Each number is 128 + 24 x the weight over the matrix's rms, rounded and kept within 0 to 255. Layers, rows and columns count from 0. Numbers have three digits each.

# layer 11 MLP up, 640x160, rms 0.255, rows 70-242, columns 80-159
136090114103152119153122128174117155115105160140147142101110139097159159132113144120182115073121125116111100149089119085151159114137128158129150175100131110136137133124147145117167140156152153126127131107063122125163114142121145168142124125
123143138140113119164126131194134133120148102141123093126201162098168129115084129181119108139110124166097134141150109140104148085135108126130166113103172119127095101157105153114067117176115131143122146120162100086150160094122107140120111144
113132124135104137132184135152139128153139159100097120119145137118136126117126171108159140139106138130139150123107175129157190135108147102098176153118152154166120144141108146078126177105119104112117147081085111114130098123086193089125123122
108105146129108090154090167124128145156099152108174095132117189170163125138169120087125132089103156129153056130154137130119119083123191105152124154075175112116118164111112096089154166154092101101111121079149121069154142134132128148132099107
110149158117180112165145147119132129144079083126094145109181130146130134153178132111108092111121136092178120132120138117155131120121106120134155093108118112106093155111087159097099170159155129130106118135136154135171139128119119108141143144
099107125104138117151184143177102198156117143136112140158147133137183147146107139084209115090171176126119122131151149124165137138102106121153140083111091147140093163119126153118162138102116150159147157159117164100149114141123117170137186148
107106139108144123135136143101146089096116111127090128137139131131143111176129177113133095096126163162129158088181136148147124138112116192158097074127151124149172131152120146138124119119131127111116165123126174122136145115135142123138091156
121148115138116079159082126144129164098133101099112152108169125131089121150152126087144119126119114138114105122145086107119139120164188183169117120130102132153175169129072171083090090072159135045122132098149116151143130113130140130165149150
106140083105158128127093131133137110148092117140154198130169162111139098145107143118140125108124150159105135131144127142126118094138141129147123101103130144126114160119138157112142161145103106148097132106110124144183123051073131147095060091
059135112147113100143113125178130104135108072129122166117130162121154170102152122156130105099108163209105087175127091152135149118140159099085147091135151152123157124125079116126139157127164096170093107150110160122133121153112158158115129137
147111102116123117141151118150172162127135147125122123107125117118112136123150130073149096133173116129163159112088115119139104157166144153129165131072112125151106133134092150135118139116148109091114197114115122144130156100109133159165092123
125146196121098100167148137124148114104153102143155148120132133124159166136083159104138089134115133138121116162171113121112124116128150153137096157148141111168121098125121112103127114091136165153113114130106158145135177076102134140132152182
153121084125132119198152087163160119167131121084153110076128115122125177110097150148137128108160181132157120110127091099124123127142162100121134125135096136157102099114099157075073148127113122113132146137091177148154117107106106114168118132
112118133132117113114128144080077091135151115123119137136129137131144133140117144085103126133107116128119138128162137156149147135173121154135141113160122124169134122144128133136110141120138125124130141123126130144140168147097139145141120096
138125126117125134129136160130138144107105128117130094119140108092133168099128125096142130130131164158124178154111121108099135078160108140096114137151094088153113127100158110109090145131145113132098124104166143131169116093118111120151120145
087104114145160086125141110156122149117129100101126157098162128118161163124112150153185106128125131100179086113111159106098170146177134134148121127143133133142138084133148141096149137122113197159125139139158170169163183122110133126166140130
165149099114096112130169127128131151079111120106117123111113115091110109156099133117125140107144152164118081124175107117103156139156146141120161143123140157193123151150136140145074095171125171147059146100087141070134108153118137166138100136
116129104119112129159125138135125152151123103120129156104166125117156167140116112097132100126142152157133150151100159127123127122144149166126166092125150135140157089138128158088166069141133165141117150152097122153148140081119118127168099151
089113100115101112154167179122153114120107085133183125085137146107120129113127136106093113123120148143148134166109174158125087110128130118135147112090156155137082103159136140121143119123086085136109192075117106095134118129144165158137111135
140121112124103119135182148109147146126105089152132121143157130126128154133127133121099111125115175133181135099108124118153151130182125080134118145087136117133106143112126156147120119139127087140112140093158130121147100102124130115155158092
137128132177103146125137118137161128101145096082124132092146127147147140109157080144155111107140107149127093177122119104126169134134191116124135124088130155130097153147126099113118131143097101099128115118090094127160121098120121113122095107
130148108145124105109172140100124098094139087120147115101130130101145074104134129153148135108138140148120137138122121103111162122178148154144132108126131108166121152105148135160116147179175124132108130127072133103144106127143138126123149142
115108120103114118138103112088152120118096151146120091141150150146157134132159123140108090090135189195123130113153145132171121122141144120122151181126120174126091170175144088131132114179115100100089122126121150072136133147131105098161168094
097129136112121119123177123053169145125123136085102100128143147116123138138134124129165116103119145141165125117111155150169176141138131126094136116121124169139136117149141130082134104169101170076108115112144141126142125125126171160160129163
152144130107171098145100135141113117131117099178122110121157114121133174118141136135203081101133160096138119158124112125130117153081171127156140101110129136144163091132125139095129109098141159115117133147075093151117161124118142137181136155
144109118117191112155113103078097103140065109112111143124133141142116104162122115132101151144174133149148095112129108166111122115136150116106112122144162154161113114164079154111135165118115130152098159099132140129148150146086131121096193185
134121105163120116106180136115098129111157103125114125131149115135155139145134108153099113112130150139125094129122153127129119126152108157133089145101105121128139131133134135109168124164077125173114125109091175128122123147132103144122195156
128137120146116123119112125175159097131081102127088150090123177145127097108091117121151072131149160140129084166108136114153146133136116121131153142112140107148145093085096125111113142132167127131139145120117112118183124082119101125163173164
140116099123071110152135134157150115091124131130117112128123076090166121145133128127201088106101113134131116123126134110173149132142120154093147102076130160174104117126097102121119135131146114089121140107087133105157127109122175162130152128
132120120117099107118117143157150148067107146133133098152118102142126120154106143135143115135130172167180097125097126120167162156123109151138188126130149132143142134158172147107117189134141104142113129140060093116131171161112135135174128138
064123108152109101118163147160174102104115099124143124148162158081160110131125136103161113139102113128143138146146128164141143143120149144100168114110095165159096111119144090115123132091129138122122186146117099112132142131126141123142131139
090135100122137109132126124162152108155160144106133168108129115108154128073128128106144120093135145139101116145065143119096144138111179130106112126150135130122123124118125156147144133131154102138114171158088114131152120094080134136144141136
139123104147108099139193141151145165105083126153106141149127100116142178114143130146138113124125148143167106119146148108126151131142135139174125116108136110138144157117127143116123140122092085125132103081141135109140099140136129151170111130
140137135139169119154128130151127153111124141136122132091179149143133156121121170090170124104157117189124128170146173155132151120140148126122152060130121115131124081070107096123128142168141193123130114160109129105148130103122125094147175118
101116109144132142157138118175141131165104144148148137116146143099111121150105116140110137090080139146111124152138139130099123101117127147151169080087115136117147140136105115118139135113101152079116161140111125134141150082104154087113105146
152159113122121140149084110137123132119123122091111123088148090123113188081129130097172110118136155157153127149090090163144125127140160138130161143143076108126145090074169137135139188235145102076149159117061132137161103045115114148164116189
138107082105122097170143171129133108133097123150086137145131128094138100113136142096149084047136129129136106135115161113138102129140126125121117122116158162162146150136140156113111119112094167126108147158111134178149168123115175133110131163
068142073092098083138126136169155165081080082144147121126125152149148123094166131110098098085145131158112146144130154126174151125121115142148155062136143135124160094114137132119144140148105155148130135107121176119151110125092123116156129095
131167096126096109105135102153153155174102127118082124115122120088103148115137121141165114114078178162154184136115167122134135097166171121133127139100157095128139160108109147150147084152108158118114145112122158106144147121109103141168172110
072160123107102145145097145122155127131132134116104117105136136111116111091105121163145088119087158107170100106164150105141137154143146152134136142120153154121093121151104080112086150150117179186133142114121105112136130115116128146156114175
098156137119148134145128138109119157146136131154118118120124115125109100099130133113118091082124161133148129098116185128130117124176115129119131105130134117134156155096124076102122167145130139105063128131137134129139095134127130113138155127
113112135131126131135115148148143115124083185128088140145121176138112131113122090099125144117141165165111150120142082116146159128172122088136129084145154122161091145152131124114116148146147109154091196169126138140156174131106174111091177113
081176102138124104134186167139147120077102108126140068121106115134156112132101136133172135152133122141141138118153129138098146138174139138142176109129134107150111170131166142131100137145113097095145160109073128075153119117134182129101126159
112141141088166131117117118114127130159111177095129154109158141131109131117094131136092122148150149129166153121130139149092154122105153153113130148108190109147114100132115138113123145105140143108103160124129146136139133122124113147133202106
064112092130133121136125137140149178107128158126184180085153144129142121128107118116139090121141118158121150139150157137101137124112094118172190156084104115156079130115132164136090133165075099155116115140142160121129151127104173147148168130
135106133144126124124111147095121130153130118118129114162135154140150148131104118147130145132137164100125103125099128122136128123142126109120143111117156114122159127123122140113146114114096107123138125151101108132149115114126103144107136098
121110117090110137161150145104153135066135142093065154132148141110144134145163123139128160140186149131091143099112126152143161109164145126144102116145122141124099178138103138112114131157138134092121166134119094148159162057104164122089166117
143172107106123121145159140102143151091127116173136105124164132115117084139142111103149139126110156148133097113129149165112170134158159154132164181117159106138063100082131122148100157182145124122085150117114171118158118075106172112103099147
043135106114137143123104144122170129092102151125124146107117124093177118154126124093146084076140144128104159155112086144126122103137131110157130087120132097098128171136109132103126134075102105100131132111138119138128131116058183118142106112
139115115101133119144129138139138156145151081117109157105142158166128118119116129115100127101138164118131116123133130141132131116151126122160074132086110108130080092099114134119108175071138178138126162130090091114145112148067124104126153161
163146099125099124118135135117118110116129106105126098140146133088140146112141149132123071110145145145123082129154175162139139133184161105122125101134127146137106132115114117131149114186101121133057131105122166111169115137106121154136139124
156106085150096115132118176111097152149098088155149085148138161108169141117149152156171114129083136124158130152087091163145154145138116152180154144111150184116121122122160108104153151142104143135094112106136153115136097173115129118160163187
162138132126156106152130144149106131143107074136083128078129145147156139113171116103126166105151159140130112136109135124138087137146148123133103145140130130112125130093107126143125161169100093097145126111125138117162114087149118119142156182
128116151116120115144114112166135160129112130110107146099127112106137138094141111122164157078129115182139157108152163100117172124146147118158141105100144182166113124157155116130142159130137105136116158182085119128127146154111135116162146125
130115144137135086128183162128127137103116126083098127132092148140121157111113135110167127098118133169131138128145158112125143120130110129116106096094150148115143174151083115121110139077104125151148198115060132091150122095097124079104208138
139133140128130108112127134129103116119119149131127123135159167122167136157110128097108137180101182132113080100157111132108128127120184201134133144157135166133148124164109149111138113116119153144146114119091118113165145103102147126102182131
152119165094137138152152093144147101147148125107079160095123134114144115126109124101140127150103122154109092117164119120134129132158185125122129093129125137112128135128087142124145137112114111105109156125150106112168154090115150124095112111
113127122140078126099154146128118135142125115129124138162140139104157124143148136144167104104160128125112094136140146120144159102148121140129093120092137157097168173119126128109154170161138105147084142094086132104179112109122126102124151131
115131124087144103139148117141136124126127146125165153125128139080137119134120139104190118151148136158128155129156089140135152099128131169138149121097109119140163146115157161117155145148107134132113136110048138092129103070135163098142116131
132150104129118089090182130148152170122122126101127139118144127107152090182144170113113120129127149183150130116192136108162113144159138148130138141127130111152125115143121106131109124132084142093131129133109114108151142112131173116134148132
150140131115114128143162128130110152085130136123138096104132124137189119092135145135119125089127144140151125121150117117088113091177130156119193106123138164156126179079082129130077176154156107093145117132090087075136110104112169140109130117
123128111146161128109134129117127111096130142140137120138122166115166120176118111108113110111142147137166136091093132170148167140115134137110147130128081162154120112159125111103133154152133162109080135129147145128136129136077149152102142165
132192108129141106153139115129164132147099151125151116112123130123151143121117121135099127144135129119137135114156134125118121133124112111147148141111114158125124111168113110101133117121117131106126131157120122118180126112118117122086116155
127125138162103079143175173127118128181128131086138126154133076077151122132109152114121134120140128166120118127113121112153140084137118130120105154152180108182139111128132125119098096155116128133122163106095126122140100143122161169111118137
120128120109134157128144139125136164093117121124165091112126125149136156143076132116118120090154187150146101090171168131143201130107122131139142128117107123136134143142086143084052084121106137135136178128114119098135160093105181111130151171
123135060146169150140149162099130081159119161149098080105135124112107140107087139108139088081142145152162117125120167168120120133139117161118184143124153136166135136136149118113116118117136111133083146126143174131148148158122109141187187102
079132134076100123130103123160152150120128141133131110108144155152135125139150120094107101095155158133125173114180160136135176092146112145130139061133144147126133160165102149133115180108104150185139166145112131125141130117102155120130091100
069113134128136127119101137155144151117104127145159080102141138124122144117150167135102138052109160144179137156106134114118200095118156129145135147131117141175117123147112126090097136178121144131131113129153130097145162160119141129121115179
138145080153130084152153165137136117154110084134166108130150121102127156155128120088181149137114139176130092132108142145159148135131097144166127121130111110144162126089101126093133151083126130111121121124065157130117127109130147120156095165
113106096146117087136123133097127119066115095157134097132131123108134130137168141131145143121130137161149131164130124145152161145142137139130155137113102150135105156164112144136129145135099097136092151119098153122122131112135177112111108133
141097128108146128151118137109138141142132140159101097121172156150135172126106157085137089114103173120102120122152164113108120100148144145132151143147152095116130166133113135094100108114132140126110166122111147091137155106112153119134134110
113164121131126119148121134125131133105115125131124137148134145118149129124136130136143128117153133115131113123123123141126146115155138130137113109123148129156141143109107134128127121143117115122122115111126108126140127128139133138157111108
107148130115120122120146117093144138127128130124115124132132105115111153110135124128132134123178149159125124124138125115108145123138115155141134092130143137138165146153080120131125117120125134124144128153140135114129119138124135149098169126
118138122094092126154151135154141145141115123143149122102159139060155099154102116128090126110119137177081184142140111127142169099128187145156132128105154110144103109136136143127086138131133119149114107124166151106140110088120149137118120153
152123124117151132110099124108114143107145136156135125158140145117142148140109121158118131147142105089115140123120120093133119144109104138140136127139111122134149164146121129128151116150095107148170115121134132150102114142164104153097123102
105125098141166122146134144096155125110170067143113123127138129110115121141156130116161130108191136113117105129083115138113121148134133104131126131093163130137110088156076123081137141137108080066103171118139105073148136073133139122134148092
093089190134115095165066116150126177111136120118131124075138167102117151126094107080120097148133137156144119109129112130094117105121157115128133141138119108121100133145114097099099143105121163134134147160123139128146160077121117148140114140
128126132121139112129147115105111145102097096111111127116163169109174149127112151111188147136122115133129095126141150133114131111137169089112094121094133159164132082116112126111183174109141152121108126114123122134124141135142112122125143113
120136115111127103134142149104142141113114118117159132163109134127120121149116092092098128131141143124142145091098120139151147128149138178111171138126152137149113098101129116091122129135140124090096130074156157115139116138095142150143163110
134144114109071107129120151155119125127094113133094103102118181112080123116138128102111131123108138163121153146154167102166167090121160169126172121139154097145134117146142103135112155146132082139081124129162090114151090093130129113140098117
134152147123114109122119137174166164124131086115153136093148142144102138136072132124142079139119181136161117142179107157150136130139105120119125127132170137138094125139101091090078174165097159148142105123130153142167179112095131108147124134
117146154131138101122111127135130169152115137124131146116128146102111124157110154132118136128112139154140146106121108126063123112155122121137129094122133091108076162116125139140144170143114124102147114140158125142141134121156114123118134156
126156096154117098169187144137137107156140106121144104097130148121129082089139102112128143102134101140169150104137096161116138110132161173141139155119145157157099092108150146139094122139119149139113154102116144126152131099126129154097097182
111170104138100105140119128120135100085152117121148146102134120125149179120069145115131068112122159127185162130132160123153172126167101109151139088114145120127176089090077122108137076092104170127104140145135148148152165110097106078136146115
146147051132124111155102169170146110133131128140140141139121151119189128136123151121119101088106158134157103163136183137169104141156135148085141123116125157176144129104098123109126107171126166067084134100124143150126143138114132136099159108
088129121118154155159103131141157165161149120134171109098114117068111135144120163092121130131139118164107145163158156134105165061118130156115167078138143132111094111097122128132112136161135101150097159134103146101163159112123146138126070139
169109111180096113146165166119115195152127102102133146127139117106108144125082122122147088116167160190138108130125137097124179085124227159187117115158147077117078128082070160065096110150089115135112167055110118115140177110082101158137089116
154141129136148099165108149133103150106104127071127136151098162128128147088137170075154092137134130138134123100163122124129148162122138098154170075132116116163084161156108139137110104173102101127087123135123156135136112150105122159151109115
154130151094136138162177133142122151180131158119138145078155133108185128123113140123108094107098124117145091109113161074180119121143177110133106140101107150157133120163150131113149126109124104137122120125099127144137162109107122131163084102
168107126122105120126081121150156145115126142148123133100148116107115131096082125137194105057123124105162121164090132096105156161148213127123149109151172139131162084099098129137126165149130177138108141153089113131149171096096112115164173142
152113117104109141166141130170112171122126095140144134110118123101126120103136130139153140112109107141157125169154139110149156095129160129099136114110161127143117125132153162147056125191099092094088186144091070096151106107111136153124106175
122110149168124145118214153115140102092128118167080137128157095095139107100152130128141138124111130125129118109153074144083165121098132156119128117103139169117137135147125139107086139185117143123133142138172118086145150116110157136116148085
146123123141105148156137160137118151112100074128147145134164117140183143113100158093161155114115145168166158147127158123115141108106139116139122145098134124155148092143105127139118142183169122075106129147100136126151115105144118103139120129
102087123080098117136113137135090109109134125157160152099136103086176110113078131126164113138127122152134152133119132128117141143155115188129158133143117085161156117115147143111122165101143140180124117187067137140146139135099095140131125161
082162081157115156146088120156098152094118124118125069102127139101122143078069153127128107124141143131187122154132103138143174124167149120146115114125148149152139100150107124109105145130140185109127117138129159140159157149135176100174080140
099156117130131111161192112144128127097142153113113111072114113109107114088077132146128116072147165157164117124159126128129145105153114177123174151142124108148106165107090140114115157166147142173128117076085150113152111154109196127143131149
108129144131127098125143167145148169115095157106125116120132153107156121156153159089118152102163140128101101122133116137143202127152194109129144118095143121130095107098122130120144135130114129112112164128110128108129111132120138136155148121
115126113125085123161177158122148168117119113122174084159093154080114100104100121132180122120163129151128154106153113174138168123160117150111173074079177130201104136091161141118071162205147149095125169094091137089137093098100190142107143155
108138119109137139149134151145114157157110166190105153136172137085178114148131083102088114132122126156159129093091111155169110124103105133150159101141095094121137156117139147103099131114138140129114147123156120122163118119092137103150144208
103137126137135136156160140099115148132120122119150130151139135124125114127093155125107137096132155139101168149146158125135131080145084190123124069125088076146166124115154121119109187132155143124117167158108109102145121106127158126125113119
139135108107115123144165134107151129149089155127158126137113108063110135114150174128143076122110143137118096160116167136121168099151157121161095110108127117090078186088129109098152170170131089116115152127172118093127119115105147100122146144
106136174125102125161119110133151158112139129113145087126184152068172167170088125101131095124131129117126133136128091125120156125169175146139137094156153150134152137127073145138097101097156119136128166159135123121138176089114108119136124128
142109142146141085139111141158152145102117083155128132138128121123149102136114116075141105167144113114120112114126112135166134122145087163135166099134145100159117111126086104144091135151138140168124143146138084112133159086075129138110140137
113118111140168110162120147181132139143135152094139128121085133086106143130120130092127109138134140138099153123117173136151166091119117138097125139079112141110174112152137124118115157152076110150093146107084162080137130123118122128107166122
113132127142098131143119150130143106118106106145130126072138153096148110110133108105179127117088143132118112147130139134119108139144170073140122075129192112126105073095126125152114165146148140112112165121098128142150119048111168114120117137
116135123112169139129110146155138113116106097126088097107119134108108165101125142137143097123104132151148078148131135129107126143089100162133135133118143160138122113158128101099125110104156162122148152113104139149129145111113162153132096148
138106137176179144161129107145121139159122108091118140145164139105162097165097113117091129142109136134124141097112188178165116133154142118147150099089176116136113123127115103100161106142099140141103127123171110116148124110115156118136151168
103144113132072124115130127135130144104116122123142183144139098119121138143142125156136168158088145116159120118106120108161152125158149156123092109118104184151092112125124152136157116133166151086116133159094126141126118082118131149118111150
094135116150120115170126115150149111085124114116128135068184142108091087113152144163138163104145156195127114132153124120159156109167131164101170073131131157146071121107148089143121112154181182137113153137123168110151116148080143145097123190
150151084143096122150124098145123127130134125089098084128123104086120122132122123121158144128103125111155184137100151131189177131149122129126142111107142126117124137130103152123113160174122122105077144100103151113139113151108137118167115132
107122095095151147118134115090147172124153104135137149140137139128134111129129117147146122120136134127137112137136179117140134123134125167133134138131113125133170122089087148125153133142120171149087137148147167124123125120115117101149101143
110126120132114103127148134113118149143135117157112160120166106098168137094110144161115132112128174158112107128148137109114153141154159159141088119110120143141117124091121113115134135142147138138128107157136129110122102119104143143122150184
070104055092143160153133129126147130088125106109101147129116117105141092059099136109179061074152151143119153118133121132130152138156187147111134097111111146133123170044154094146115107135125111100031153129123101087147154100101140156141106122
111141137153127094141117106090186158119082126113135108136110117096127121126131125151132107126135130140130095137141124123137173118148145128137124093143194151151134116136125130106101152161139173120129144144081111099128088132107133145115139177
125113110126142124129128141112116112147134125117132135150149114142118104132093175147138093128107142123144136133110099124139119120116117171106095100124107120111159105123116136108148182125146139154087158148080132137128136115136174127103118197
134137095112141129159104143077136164163127132102161118111159122124137151102120167153157112109140171119115107121165138098140148138125136125133141112129125114122113108140129135108113170137101138143137129111122131108141147144069134137140135123
130120157134116095134172142069135141124112130151141111134157155137124105104118145126105127080137157172130134144082152112117148132164143121114114098104117106178142142114088151096085152186113158073083123121073124116169135155139161186126186128
113134136117072116149174150118140171138113142148137100144126151118157099105084145143158167134117140145138144084151108135159157150144146175113157064121120103163122141126099138141070104148110134134123141125134113087120131128120157130114098185
113157149133136108136083132173128105098126149127139140113168131098144143127124126121088105094128109157155147146113137150123107165123143113160139099134128180176174134151113137107120087130144146119108168140109120110139150141106130155115097154
142148104144108124155102139133141138066118132132076106100152141092128186128099115062147093106109169139134130131129129137129090142122183113130133118122146118117126155077111122161145164180136093077079147105130114136176141096094129146103048115
087134113113150124107131168111134130166134124144139132112105126116157131126143133137089141122135180178154102107119182126139142131142160121139111111125119118130130114117128120098098114138126120130102144127131116139134155142102178133147136144
067139150102119157165106131122120152147112085139126145119108195157104147149054119085128113103140120116125124138114131154146133127164122165173139144148110088148147117167136133080119098105156156100132123127116130088136123117120133132144104119
125138121126118123160088090123119164104125144115095088144118116125146161112133137132139097085121145142140113152129136112125154119165182140130137113118159184113135144135106101113124122109147127105135168099113112113132158110133143116161136136
102119116200138110122115157107138169138076118104126125116107165113150118112171119112082139122150156135129102130150159118133140114133163093143192154101176134144089115102145117111112141139128115131103108095137128123129141160093102180164183125
093137161121133129122138127142158134100127125153151106128152150104106131115150153134190116116135129117152128184127189137127172156117170131140157139136139135124132119148101104092121173136113169133154132154078128138155127095131170108183163171
108131136114103132153112125128157145111157178102164141096132176147098200167125124096138143118117146144113117154143164112146165144154148117116123104146154129129129141131094144113097155123139160147124134110130163107147145129128142209119150142
102119120117127111139115164102136149099088109132172144097204107119120163179102143077148117110118177150110117070130112112131182135154135156143170067121096109158078159154128121109132116156137115122127124144142130061153144101161151107141153107
145115161149109089153174179112168124186085190108139118121119120111127088090146101133117124095110158188136085138187140114121162089114212177169132055090143109142067172115084117104138100165139176050113142127107144126138147107095119108121108136
133123116165152135139152148133127154173115148138094142136181152131116187139129108105079074142141143138136138122132146110133117114162128128157143116126131144125160086072106112152163177147134132112089166140086103099179155092108144100112081125
116115138124141100123155122161123147062103167055135146130111147151154144120089148102095094124129130141124163131119143127130161129128090124130107098113107131110128109166106132102134159107123143152154147112112147130184113145097140156141158163
111123113112111139120173115189119131112149141116105116107141117093154135111101132129121109116127115143107088151159113118166172113184174161127123084159170138142091121141113160082094151160163116078100113084100139135164144087105132140139111113
100142100119161155144119125189136103147135165145136156128095154107123132140131129088146147121117126160124120140138154145142121101101153107130178114129101137131107138106119128113118146105134144121059170118127137103162121125141131125104090138
095144135102097110152115165120131143138126116102121100134145137112161118081134100127148123121093131165147101143143109114116142120176108125116140121125121121139123129140142149087117175107157131116113149145126148121118164070104129120152159137
145133119109134105166105176086170133170124088158130183115159118102151175095100115117151138114151137162151133153111135202110119109158122150131143183098153114149135136140113139144096125117126139118103109148110151157175120126106125123171121146
141132093110092148117124122183172166136091148123118108166128149123122154138112131156116143130138119126166145167142129167119133120134144179132105097115125172110125171161128133125104122123118168121145135137088128125124118126100146143117131135
171147104140100125160108143164170145118116134164062086126145162126123120146117093120171063133112157170141160108155123113167203082172122135138132087107189120126118149126138118057117135102153149082087160142153152098149155110104135069165153176
144129147119077070125182131111137117094129095094124107139141115118103141148135167109134131110170141168126135102120131130093127142157167128137110148119148134178108134138171138090146121167110116090109154103122083089133109163146172123167169106
173149116128132144158116157112123106148114109153097110104164144116125161128130085084128098139123142150140123139140162127142112150115182118157119139149106129129116118090137120129131177169148089115117143107084127134159135101103170176140069159
129141116132166138126110116149118098155099118145131130139139114124115114117159119078132106130129163128124077130130100121147103114129136114116135121122111114110126132149141121106165139130101157097109127136103155116129131067112105121141139138
108163097131140120121099145139093112101115097107094165138119123111171149100116149103113090103098104131140092146111145166179121128140157138125118153136136147133137136131149122130168134104153189124123142109085148127147148142104160183148123150
107121111115134138154069121165175122143135122122128139150148144105109136124097113105173137092123138130126097158143173147129136116126163105120142156098133105117143075129117095110133137125078174159105153126127122105140137122101101106153158136
145146113094152102119148159132087138127132097140117079131158127134137144138110118111135106111153149141141084130107156163121159128144138129111113134124127117118068159147108091109150164187154116147069119087087106098172142145099146144095163172
144138129117106108150195126093141150102155100118151120124119141101139087123136152151118143089200140134161159143110138118137149110162137131124139137080087119182074133090168155122107118176081093138107142120120120118155103125099143089123154177
084126100144133146135090139102130142191115154202096133103147124096139140145120157083149055127106165124156142179107116127108139137138185130097140104110154115122151118124117090139115182098137160109129134135117110125136121125132150127151104155
107138111152114114114166152109075120082123165111124129109166121129142112137111133100122123111147110134112136135129134145137130132147109195145174109137158113133130097108149107147139127130140141117106174162074118101151128105081134153105124150
139113089082148117139099162126172140104077082127151132113118152124142120134114139132146097116136155166136140160130136073145176117164111099131136138140124115121148152100161137082100078114125159108101134133139114110183108120120176118139134107
118147122085131135124128129110121124132154121082150104091119150117137128118111169135097109145129129113155084078092155140111181156135172144157150148138144110158100143101140130073134119133091137077088176101104088115123106145062129144150087145
150133149119110133165151117137118136134138109107133154136139112110179148119157136117186112103142135163154145138164095138159117121144127088105103095100130103126104092126090138155103146173103104115127139134136097125145114144092096163121108113
098137096139175132153097139139138180093134115093144117121122105122105114113175160174094130097118132133164106142151145144125119121163148098073125126139121152173116148129147137076107182123081117104137096075124097143141150091102182165144131115
114107113146102117138130153138121153145108163143129134101139127056110114168100132070107088077145150131131129149147149097154147118129110166133156087090114147170147127138113115120110130141142144075117158105087161124143123086165178166109134141
129127151125097119108144115157143113122134076112134136124174126133149143107153152160147127103143165106126135137146140140138180100128119124164062073133139169116119092122124125118171116166087119099087153112080136142138177082115130113155108128
103186147126158104162173156086136136118096146148130149132149185133138157130103107088094115142139175129133091133091146112142109128160127101137095123117124131158105117141124114094132104156094164071128160112151095128180131110115170178170138137
113160086086122130142174120147147139200100145150160106106133145149113145103163118117109141144128134154174135134096147164136124108110156123130112142109152104114122144152101116133117112150157135105135145103108123142131114145100108137128118104
091138090143105135125142148149107095152088120164103123133099136135124083150152102153124127108118167156132130139106111110152156118157133126152119099074174156150115081153085143112144125171164110143083126135172122096143113134101142100165108112
154126123108162132175165105080124149152103063128099161144156145120148100113102135114115126142124102135145108129171121171151122129154137135126109051120151134128097137147148150110134153149115137152167141148157121094186154128100105142139161111
173148157148059153131087118142142124170136166113174160124139137110097154128104158128151101128128125133157162120143093110159101118185164109129107157110073129120135156142064151119150110118132111125071148066105156148168139069141147155143081137
159138155128106138132136128160175114099173097111134115114094120118155139125125083153140055128180123143130136138133131154157135119157205092138160089118108114102125106128067133113110103148125121107145169106036091123141124117099144135143084105
109120117142124091123149150136117129095108136093139115138097109089113135135111194136155114133114123153128136108095097101144151131145124115098175128125141114149078127133143093076105127108162127101110124123099113106172149103088141082089130140
138104110160139099105099125102134112131120160151146115104104132144130161120117147114172134102134133126128111152110146128122148146122144162116120179109159158128124108148099112130136133149100147161147136155112115121116122126133127140147123126
174115143105129137166144119154120109100154153100122111104168092102147095138165112108178092088151130156130093116081146159083143161187146107089124140122129114138111140116138147127124143166121126137117170088074135113188118093106136157121124127
110119110188143128145136127115130126168109145135136132147135102114134146145112136146182140107108147130108109141141141147120132078114128115132133144130138150124107136141091131140133087153076104175147129112112126149143132135147139175119108130
120126126144116110111130137114154143161106167135131154137197103104151103126159113117083123123153171158165112179130079157112146139140163169177149120163101101131074195086128121121109095174148167109096134124080084131142148133092115117142139124
146113111139116134140104119155145119137116152160134163136184158086152120154106102105123105137137143115119142145148143100128113133132151126155111136129122161123143077138166119113152158117127120135081145109119135135149123095105137124162103126
173112126114087107160112137130105109128097116171128179118144125129153137154068156110099099098138167150107158156103124126129141143140148132163140086097141109138179145113168134111137133142157138099133153112118130134134121120099196115170135121
115166106109153106155150140164142134132113123145100110148135159105126147143115144138157110121131156163126110128147142109150190138151148150129127093047148134123106125148114120108135143165147120124099145119113185109111110118119164146125114140
108118108097119102151143118166091123094118145133127125114119109130161170084119110143159107138107149127119139122116087086188146128125125181153144142138178114145143179121104139129150086101097129149118137077120137146152116123100165195108088112
116149114126117086121109122123128128112094131157128158093127132109149108141077106097103109140100130169162155123099139116107109102163111173166148095156162144172123137140110147143099151122164140109135148139091133121159115111165162109152112150
112148099099144121139129129137152114120092158145107118143127118127146145117154136143143113113121132136122113157134154147139142136170168135137145146128137142163128075142140107126133133145115125111133121118105126102150125124130164154102173153
117134121124118135160136163112146163165090141107154120161129147104116125139113136120141135117126132148118112119147159147167166074127148123098142116129184137137118134098126098125149128154143067127085145098156108093135129136131129125134103138
109109121103142116118114139169173120133105124145099122118137153103124116128128155077118089120115152124145092133139127151140136135129139144132085151118129138141121153138140089128129107151123137144133125128107150147116171130086150129105178103
133130129132155081129078159096093151127085108097109089104127108091184128118104128123121112147104155123118120102095173150113107119134162118133128155113158155130086153130126108122123170116117120115109123147142076128138201131135122150138159151
138118107123113118143142137137155153150116116124118139114169121109119140124117130130126104133075144110138081131137131091104129125123150149162136119138114142134100144114134120120156126118107120168134137132159118137127132137135148117110097170
145124106118108118135188130125125129137097165167126096158156103093106128115135154145127133111124153159146167153155112160172145101162124116125113131121087146160074153097158132113098135186149100118101137093136133094129096091123143133122114188